config.toml
n_layer = 16
d_model = 64
n_head = 2
n_kv_head = 2
head_dim = 32
d_mlp = 256
vocab_size = 4096
activation = "swiglu"
norm = "rmsnorm"
norm_place = "pre"
norm_eps = 1e-05
positions = "rope"
rope_base = 10000.0
rope_fraction = 1.0
qk_norm = false
attn_scale = 0.177
bias = "all"
tie_embeddings = false
parallel_block = false
init = "trunc"
init_std_qkv = 0.0651
init_std_o = 0.0
init_std_up = 0.0651
init_std_down = 0.0
optimizer = "soap_variant"
lr = 0.00456
lr_mult_qkv = 0.4
lr_mult_up = 0.797
beta1 = 0.95
beta2 = 0.95
lr_head = 0.00687
grad_clip = 1.0
warmup_steps = 200
schedule = "wsd"
decay_fraction = 0.36
decay_shape = "linear"
final_lr_fraction = 0.0
batch_tokens = [8192, 16384, 32768]
seq_len = 384
doc_mask = true
train_tokens = 104200000
steps = 5916
dataset = "wikipedia_en"
Each number is 128 + 32 x the weight over its row's rms, rounded and kept within 0 to 255. Layers, rows and columns count from 0. The size above them is the row's rms in percent of the matrix's.

# layer 10 MLP gate, 256x64, rms 0.159, rows 214-234, columns 0-63
size [ 93  97  95  98  91  97 107 113 104  92 114  99  96  93  95  86  99  94  94  99 103]
[[142 147 165 179  50 200 127 113  98 124 116  79 120  84  77 176 142 119  94 160 155 149  93  85 113 112 157  86 155  97 152  76 120 108 156 134 153 168 197 101 116 156 101  79 148 129 127 142 129 122 111 121  71 115 144  93  91 102  85 134 115 120 151 107]
 [112 113 139 169 166  62 116 154 136 106  90 115 132 184 119 132 158  85 112  61 108 102 111 169 123 114 122  89 121 117 126 127 172 101 103 162 119 151  82 171 190 175  85 152  93 119 140 157 204 109 140  81 160 149 143 185 152  90 154 137 130 134 175 144]
 [138 126  58 144 188 103 103 138 151 115 126 144 123  79 116 121 146 164  99 156 135 139 159 160  91 122 100 100 108 185 139 198 109 192 118 124 155 105 189 119 190 203 156  81 167 161 111 109  97 133  83 168  94 135 134  98 142 140 161 140 139 148 150 143]
 [126 172 134  90 167 126 102 103 102 104 157 156 110 148 109 139  74 127  90  76 221 151 112 108 166 153 156 102 131 153 115 153 118  94 139  94 112 139 120 133 130  53 173 141  96 114  77  69 112  79 130 126 130  96 122  88  86 146 154  84 107 170 164  88]
 [ 86  98 132 121  79 175 147  97 115 175 118 111 141 112  87 219 105  79 108 119 168 139 144 108 160 141 110 121 126 168 121 178 170 125 142  78 136 117 184 151 130  97 167 210 131 143  50 172 162 111 126 117 140 113 117  90 134 142 169 107 126 122 145 120]
 [122 149 178 164 139 126 188 110 147 122 178 101 142 127 159  56 163 140 141 162 130 120  99 184 123 106 132 123 146  92  98 103 167 192  92  79 207 101 112 106 142 161 123 169 160 159  61 168 152 133  86 124 101 116 153 145 139 150  81 152 151 123 138 152]
 [140  93 130 120  74 127 208 150  66 138 131 183 189 122 105 108 151  78 105 186 142 146 113 107 176 114 115 103 134 109 174 100 130 143  90 172 100 203 116 147 147 120 136 147 133  71  79 156 131 137 104 106  90 125 130  78 148  90 116 127 160 172 118 118]
 [146 137  78 171 114 125 152 129 109 136  94 147 101 137 111 107 102  72 159 139 120  59 106 130  58  46 108 174 146 181  70 150 126 131  91 119  72 114 173 105 130 113  95 137 116 188 117 145 113  96 138 133 136 187 125 140 134 165 145 102 136  90 173  93]
 [123 103 138 149 109 191 190 142 144 161  95  87 182 156  70 125  71 130 116 144 106  75  70 170 110 115 130 119 134 137 134 142 110 129  84 140 107 142 114 129 151 211 127  78 146  92  76  88 149  94 150 179 106  79 114 146 106 116 109 132 133 113 158 176]
 [211 142 125 104 137 119 133 172 136 156  63 139 162  96 134 139 203  65  98 163 116 100 113  94 106 132  80 144 133  67 101 118 128  87  98 116 136 114 126 147 156 142 136 127 103 182  92 195 116 154 141 120 106 134 138 154 175 112 143 154 162  81 180 163]
 [ 92  94 189 151 104 162 129 112 181 225 147 116 140 101 145 130 132 141 132 114 153 166 142 134 159 143 140  68 171 173 121 138  96 139  56 188  70  67 111 179 133 126 128 114 120 154 123 119 117 150 137 123 104 152 128 101 110 122 186  93 131  78 129 145]
 [124 125 127  98 119 126 135 137 172 153 186 110 106 157 134 134 127  60 139 119 196 174 159 129 134 174 138 133 122 121 138 143 198 108  97 191 160 118 111 128 217 140 149 209 120 105 115  83 146 159 136 121 192  96 100 157 130 155 175 136 141 151 124 139]
 [101 103 162 138 142  98 176 137 167 101 122  52  61 120 141 152 140 148 103 158 136 146 103 174  60 152 102 107 145 122 166  81 153 121 106  50  81 135  89 156 155 148 147 183 169 146 142 160 164 138 146 164 124  90 139 173 141 109 148 140 163  83 138 134]
 [120 114  82 125 111 169 179 170 123  86 191 173  92 187 108 142 170 124 122 123 136 127  88 124 138 169 162 120  87 152 202 115 126 137 113 139 119  30 114 132 180 130 111 141 153 123 136  88  87 130  73 120 155 110  82 139 113 136 136 102  96 134 161 178]
 [106 143 125 164  90 113 210 100  81 114 101 111  95 166 107 129 140 147 127 106 131 185  99 171  94 134 173 173 151 159 129 139 102 142  99  92 151 159  62  89 178 139 108 181 127 132  71 116 100 127 151  94 100 100 117 177  79 144 115  83 149 153 172 128]
 [ 98 119 160 110 164 116 118  98 144  72  96  80 118 156 154 166  67  74 134  99 132 143 122 150 149 110  65 120 143  44  91 110  91 122 126 161 120 101 129 154 152 117 142  96 152 145 106 173 230 168 123 121 129 129 148 138 112  91 119 177 112 158  91 153]
 [128 113 157  76 104 129 150 150  79 157 100 136 123 177 109  79 182 121  97  98 129  70 113 172 123 110 111 148 120  72 123 152 153 105  98 147  44 147 130 134 162 120 102 163  77 158 151 161  92 153 163 157  96 113 100 172 115 106 173  76 143 189 149 136]
 [104 141 137 148 205 133 121 107 111  86  86 153 180 105 133 120  90  84  98 116 100 151 104 153  91  99 132  68 175 125 110  89 175 118 149 125 158 115 190 205 142 151 116 128 154 152 172 142 113 148  89 193 125  87 137 153  87  87 125 115 122 144 173  98]
 [112 113 133 166 106 172  99 108 167  95 147 134 116 170 111 135  57 154 102 120  63 191 167 144 118 132 174  93 102 117 108 154 209  94 126 130 146 104 105 114 144 132 148 140 213  91 120 143 119  95 126 172 116 118  84 167 132 153 149 134 115 145 187 173]
 [117 147 169 139 143 101 136 115  92 158 129 115 173  74  96 118 138 114 133  74 146 156 171 112  43 126  99  86 142 172 148 111 156  98  79 138 131 116 181  70 164  84 125 109  91 132  88  93 107 134 148 126 135 148 173 149 183 162  85  85 182  98 141 151]
 [ 70 116 151 150  97 122  82 182 106 180 125 139 108 123 166 111 144 140 118 169 106 152 136 190 185 137 135 109 137 105 149 158 160 147 112 100 162 118 186 134 161 104 177 140 136 157  94 107 103  71 135  74  92 179 131 127 146  49  91 111 158 159 163 155]]